config.yaml
n_kv_head: 2
weight_decay: 0.059
warmup_steps: 495
doc_mask: true
Each number is 500 + 25 x the weight over its row's rms, rounded and kept within 0 to 999. Layers, rows and columns count from 0. Numbers have three digits each. The size before them is the row's rms in percent of the matrix's.

# layer 5 MLP down (transposed), 1024x256, rms 0.107, rows 880-892, columns 0-255
104:477500470468440492486483536474503513513490501515477508507490552491474499555511502497542526488505466507493508530523508532496501517510481503529505474498513499487491480531531458506509502507463559533535500449537526523511501470502506545484521525532516521465507524517481525525541457497466538490472494527469520545483544507500500455546526511516470520440496509547494526495448498510549473510489495460505492491453498481519471488503460512502478534477530496488535512518513493500488523448549476512468476526526466511497483531484498527468492477549562517512461468486508475509525522486514560476494501476481511516490502523487507501508505471517517472481505532484480519457515530464513537502512493508489518496482480518521495508513471524530525496512480515479514529488468519506536480493530586
105:474557519516466513519470498541462530511490517482493552491495547488523534482541462470496517515479481463487514444480499500520553530488545502522505476454516488544461505462520483496497492503484501497474480497511477522540517499520504494494511547504533530480497451505507509528505529468473507503475481522464487495476462499506560520515521544509523505521486507511469480503488512479515436483520517477502495524525523496488490504509477501543509507499536535507533466491495492486528521431521525523526482497461480493502488510543423514502499495490496501492503471493495497488469492470485520520465463473492450489517477516520514476489495501510475485540526489489545509528484442489442478445486540518516453542467487489526470523517504517470515521542498472502472468491522481517485484504486458
107:502471548497492535528537460517515524531528522455473507541520471508452479467492476504473544505501509490483546498513506497488528500507513518510494453543532536521455527513535512500501517564496512531487516550504488527492516506535536456489484498501547532509497502513469522482490489462514528522499513553476489489511547490485492481510493515473536478515528511483491495490480534493474509499520447529490474487480503460470504539511467481506524477495447480489470485466526434487518484513545488512523513466552484490476513505491475442521531503496505491533539496467531512515486522514560495469482525507527506473523490479497492502485496520482517496511441523479501457490527545498497483536469477482470480525488530521533486503518519482479514483519456475519558521489530523535471516481509488
099:487532489525494482493476495520509486460509533501500475489514538479477482474543513531472490490495514467515489491507468467505527479515505487478517542476497483528469488495497467476491469499509545519504461535509515539480495542467496572474535457512501493490531483533488525497516501476507441530488483515475480516552486521513539494484474499538499498452457496529518554511551492504532494487490509506516478541524524500465472500492494486547502493483512520490491541512466456477511478549495488479513460463511534521501519545510513522523491515523489443483533479518478491512519526514470522518488505517506483491507563450486525512503503498509486499478506521470472456498478482551483492446535497498473511536459491516527508525515495499454487522480477526464491480511534436531482462510446528
098:477492498482500509498525463452504480500512504483498491517491499501462510472518499500476497497470562519456541493502446484529495497481495528508531489479515510499526489489514520520456462501514506518506485509468483507499507543528470529431563496474544523451481485483518501515493559521480460532493544477496523478470515494493470545509500529454529462499477505501529417523479531484478503469500476483520516521496483464518497490487513482483513503544532483505487501479454505517495519484505512464544489520490523477495489569472491460536521506543516502440498538504510486471516485456503461493522504529482489471510490491443472484493526530486532484514484521524495486490486519486474505525442534521484511499475499488485444527520518495458501455482482450482522487474528514489499516523475489
107:500505492510518469529502456489490514525469538508435477541499520518490516460549517498485515518512510478515488514521461457500509493508507491479557495505489474488471493498452489590502542532535506437510493553502480464489533475456528508498520492504515468550505488531509528505506492495507498536487540499562483500492519532502538466514493489497474466514533468521520488476481509463497504469458538531549475470553493520471491521492495489506488525552506513512505504517520537511479507504468525504498476473466537510523542491531518496515495468464516498481467508446513502474491518455518525504499532525509485530518506485509547474494499465462506486482488548482452496476480508483507540505488518486509500527509480522514515503532471552501561539495498531498504489477514515512483530505480483
100:503515519495528477546523518478490501475534515501533491501503517466514477514508488479456510490576520516483510501537494501493487467532453516466453473463461547482464515495521465479486524489494441494488521465510482520483494477483524499491450490502488500501494505529472503541495487591478512506466492446484486451524491515452517486497490522474515511496472495516491485534496501499470499500496468496494493531500539543539516497458511491468538467471428482495520534465483471478491473432445506526493541476515503477478516515506539523474521499495509516485523493474490497520457511479549518529495475502504463499521502510488471490527506526490471485465511496485484471531453481502514489538523486474520496462482523510495543514488503492512496492514479488487456488488500540459506472445500521
107:483501483481469474517492532480476534549491500509519526552515524505505517494476524514505503515480515507512531442487483513497492460480471493507494519451485482467471487465507508547518499508519508460509500463524527522522491494483497478517540521536533506501506549486515477528491474488464462532484501484523522504463421519473506531514503490489517464517503489513504507481531492497541472483475478483517479492482522516466497497502546516494541493406496462486544476535481468522502517497521511533524497502513533452469487512509462532463482506447497464505517492499499515474511526502437484531520545493491475481460459471510489519512468475471471501472462534442453468469467462471483510469499489485496451522535503479479519505498512530519522502507462504537519503510512491485488537483505494
110:496474483524520514520533526496525431500448527542536508491486545532521460472531476487493485526502493530552535479494504515492480486521474505488479500479492487470491505499508510533475499520520477436457499484504476479503462516482486494518519504499492519480521522485456447504481527525481532479517513486495535467493479477481482523460495475477514479523467446506524478530510490463485465470484543497486478483513540499506517515496511453537482540518488536498479510450463481496495514497530547475503510524477521490502489516501517526464505493471514501458491465464538518495501515543555488465475464480492528521489538506479531494525507540547432498502495486473516479457501497503478550462502498497484542474512521521453537496525479487479541507509520515469448514483504495508501503444499504
103:444515490448499505511505486485546473527472492500492497504504464522492528492494486522476517493494493485531529514498524512487499511501494462466475467514519468463468522502520511493516487493489500476509489485521483489549454452493508551490502472516528495571554550515520534495464496497490458514493500477509475480536466516495504539540484487495503509558512507474486502469450519497509471529518517509464480509493492501483440533457517511518520509512495454506460485476487500481486500482444531489470480507444509526498474484488539560524487508504535537490502545477465480522477484536473484479516487526501480488556454531527486556505471491495477510517526521471471488489506522557553514482502490481486491479531503493500520463511459491468517490490525500499491505485479455445473496480524474
096:496456487512501501466530450501518468519510496528460528519544465501513483483526528518520515512513497498497505485565486457511517511522479511415534489519508480537513478517490510548497531493461498561508505512509499466505512538480487480527515525509504501480506480557504464545529516466534537475553497501523517516503455512566482503514449488496498515474490523469476503531474508499504529501510451520493515538507504524513493510468498522478509520542512490558517482482486509497505465507506502504480553509487465519522475472487501530499494492526519476494513490501552524512557508512531483512466491472504477524491489474485464503469511509508517532542515472522476486490502487484476556464487468566438510498526498509485469546479492510556511511524480488480502508505528519502472514494520530
094:497509514506494518446485492480523466536506535495505516454473531495535469446486466398522488516502477503475455505458495512532495494480521471496523524536495498496537554486493485481512506539487510505514510503479464525480533439467485537520497486519516465482507466528479497573528520470508541480532513476466498488505506508471499524472517433520494485475490505472549476502522476509511497495488499537476498462466473519504452522519507542510515490475504486508465504460513497572497491481475532518524526544523500490537523490513526525509539528489472512516534458519485520507499483472494489495538487500496548484509524467485481511539471445479487487507494464492485512505498467502509492506516487472478504500514487505475525533452528538516518504489503509531503506471497524543514476502477503
104:521511558475494477503510522507527484495484524489527483533504491529497505481523486490494500494528505513469513526493517481471502490535525534501485534505461492517482515482491527475520531490543489525525534501525495490500543494493523521559490518492515493426473467490479502447526484489500493527468521500460445475449496498469496533477505429454452472490545527535509477524530467469487482507483502541479514526464478489469445498535540518527501495505487487481474477467490527444481501515502538513515484509456561513513519471490488505455530525511519487525543485541461479477483531507465484470492501494535506479540509504530532540499534453495506481508510466500492498477465452532496513509468492517481480478488468464485470514496517509518482471485498514485498510500521452527489497463491460
# layer 5 MLP up, 1024x256, rms 0.114, rows 881-893, columns 0-255
104:483498513543514488506487494541502484487550509517498485496540462498515512510477514481467496491511485496541483493550467485464504488511522514451485423510527481482480469484513503507456504517461514520480524514490474531500503570517490498512437512511520525472494510532484480535511486516524475566470524509537487487486522489501505497495491535517487502479494521487485492481456503493479487516492534550495500521507513498505511508525511477473497533494521542494505576448519528507502492497461508488502523531525469488475519512505490486526511555478477475532522489482522482532484501515513510472473505463530449503485496559510540484489536519448521494487483514471506478499452517499490487485513498526507513491474465559500429494472471507459466521520500499473547525485521561488524471456472487
110:502466440519459485499504489553477515491479496525466535490535515538499502505497510499495502510493500511509536498525498497503492508494497455527505510501522487523502445488555498488492482503513567476455474472521521503510498553544527507509482501514521501496535511501424478470494499502517457502515483464541521509510475491508515515495533510507503523520496525489501519501481480516485500469467467555512491475482497481460532513464482454502531545467517506456468478511507465502514510553505507514471502530497544495496529496496492492543512492442530499490513512451515511480549515541461568456500528503526532538476451517492510497538541473502488490494526535471529512471550463495508517498510508492501479499496491532505501501473505488496484485469517549535514483490517459477482530575498484
101:499509477481510492484524481542471462484488526500484527513577538503477536474500479486486499505491460501491547437509495516498510496482448470542467499513549495484509492514524495511475535492514508511528470490529502508505516487512477517457512473485511527506502468442493503468547461533500510574534503498500484515504497492500482488513532508520476497484491506502491499462487473529462468564481489485490482527472462504502472466545467510473482476535523477503476477507491495511428474546521505488500471498460500523479504463456497470518506456514516447518491524523523495505497542483495492522521512505504458505546517530493511503470490489465527500482427498490513513476488498515482472493506514541531500510513450489511512486518539491509480512471493513482560491562520444487518478491513501
096:505442476515489463486477505506494449522513496496506454468510510494473535527505531527497510474448545528492503495513506469499475528512477509469484449476511492498494487514487439490466507507539511541486512502508510494489521519491490508504499515500575530480482518469526493532502473478540492508455517506549520489522503501473483495521545500468533499517505533489494492485501504533450489463512486538508496479493485516525484502485514510490521478486491514472473500458479466478490552490484476541466475496499498484484553549495495458506499508550501481499579525502517517542507523481473470539569466455528510496504513505461522484510503513504512485490509492498516536533525479505481518485509504512481517545427490561485471514486504532499478502476498497506514556543510545523497456477470498
102:476536495458526512517499488531454517497503476535484514500498513514565524486460511516473482508457516525477503513515518480505481527510506481484502519473494509523458481526489503505493489497499530530461506470497507473502494470474488517491502518542510498512472474489500530492497456456486511482504507498511495503424511495512483500520519500477515516545505486523506538520507500503525534452486534508500497498466491490514517475528505472503491502531516539528572508546536522496448519513465414493522487557492505480517495454466537497522536521441489476496466523488466488496519478462507515525507474542477481490510510465516501493442470492449500501489507488522510499454494508440526478474526516529499478484445500514505536474549496520555495494530478529484526475448502540500526511525498505
100:510480459479499463518490497483520437506502496510452478484537504494517495501484526486513473501474495537501482501514501519492457500520502480505514460483518507506491469519485504489499528483543469510501503501504473499520490461483491491485490432505481488527496485477474536542508489545485472510514519501524514496471501532492523520523515521458544499497467484523483475516470474489498507465490503523493503538505555499492535485508511467474498531496500512570493499510527506446482489558476489543486521534549518472487493516496497499546498447468493480478480481459497505531492507520484561533476522535502478503527514503494451517473443523461503513470509530449530498501507503433473515504499513526515534502496497488543531500487453462559496538514456524493535458480525540512542466543518509
108:468514469511515491516515474532513510489482469498508462490495526531473479475498493517536476459494535452523455503506444522491505494483519502489528470495556484540513514507521518462484456510503529518517514520546528510511519487505557507544504480481519485516459508509474522470483488506509497533496513509494516555500494507460493486543488481491508502495506483500475552500528508510506484524480496488459478452512477552503506479497547508499520507517522509501523526559509533459467507503462480483510490507481495463556525486497539501467523467469509542447484496499485518480507480516542497528476509487473507481500511521503461517521533511507507530481489524511524510539471463484548483470540530489544516487505460508516524479500476488472441570489558515497493545499457516526481503461461470
110:498463489489483474480479464560477501499545505520506511502511487514515500490515483490545505477499448519517529476513498481515467509490497447521464429543489491515452482459530496484454537497514489499505506478498546496480517497519511502510504528511564508549463516501494493472512461505541501547501528527549492533502485510502452508491517466503520510491517513504483533532504488517480566518565504517528499482507503505536497489531501462500479506474449528494530518476485496486494478482493493434515481511497458499506503513496512542468517526483503534440502520489489486494537494531527509497506480513511524537521505512476486527511511522502531430500510528479533474491509511510569472534435483495502475483475520561478493504510487482487469481501466484481517476486514483517503474498505550
112:497503498449513484502514469541493495500520488536505484531544484504510532463499473497499499457495514485561513482535460517438465479462460489486481483548551533493476498502522513479519515509478493478476478522510532545493513499518491517542485473500496507505501548513523524479517463555500507510480533515496499485485490511521507483540513502441551475469514503501488525503525486519459533511533492554502492479461496517502500539492504486523507508474477511506504500518484490442434505510475529475506508499548503491501488502468520517468466483480516527511515498500463494521463533508490516470521481494484484499491480574465528469551486492497530511451518517481516521537524513477536516457508483521521552485513444499517469449472503517510454490529483504521500507538515474514478471491503551
096:497503527506511551498514489510509500484512468511449471480483503523512482486515513509492524515488485510532523501507484496511512504475508503466492522466518475547485487502508513521507502445530468475467466480519529509514499533519514508492492510523525518502520464430521506491523492515486511500478498488533498490462483476487479502464514455491524489520537541516500498499488525500529519485531500486539455475487480577515564514482533493519484554527525493486563495524475492481495496571531454484483472483496475503561531500534475485468457485507507547533507475471475523488488504467464496497538527511491521520533508511510474511496488535489477463511501463520530516555513506511497503514486508523554564499506489500508469514525480456548518539516494509525506507513510464568453474524515524
098:525498466488498475522467504474519501493482501490515479467539514524509521479515521507488496467488464535520483505514528487454470482459513457507518498502536486517509488537514514445508478523535545461505494487507490488472468524493481567517494491486517457528478481505456526483500443486531515505502518480545522524522501477509467505554540470505494479543506591470546493507453491511489517489482509502503480492517503517499487480521509513497455480467486497472494488524486541484509542530482489511487508482496528482483495468489553528520475503510500498486560476505531491478511535509540516497503526473511484543494467550481514549508487510530488516512524490499505523518470496490507480479469482519510498465505451530508516495469440479494417539483510559505512473479472473479491512506503462
105:493484502494457493462497500568510484497506499543488478507503456504533535495445490491546484519499484529492536506505494502524510472499485515484503497529503484567493474494488452511465494468516515498471507515523488448560507492450561514515505493491470465469529518477530485483539485528485527545470514529495486488485495496425536531497484471487497463510532485484477546515529483493478520491487475545506495523497558547507506477490528541494508532478458537459512524487516538502467515528542499472525529474500489518551514492489512506530532473520524548455535478529477500512488488492467464468484477529478508481521527487532542519509518493493492503495496500472489540463519469502522468498506518489478503481503494529514476493472487510534482554510512490496521523536506515481519467490465476
099:499512469474512509476519545485495540489482433508529487514508464497510503509490476511511522499493518453528496500504519505524478482486496500507485499536501506483490463458521464487497494492532535509519476473482506466517521510503509531484501448505496507499526500484493532487469495506487470528536460496511488519550504452497504524497486500502547488500518511468501496435490503535422506508544499488522482518507497527478480534472481480507506517448501490502482502482476478486470537457541471450512498497522435539494502522505498501516488503497459503452480454472496501503466467492476496457522481529497504559559527509489532477498520452478438508474513491486482472511542498523516500480471493502565541514512516491506466525507492495530474501539556477497555532539459464506496477514475481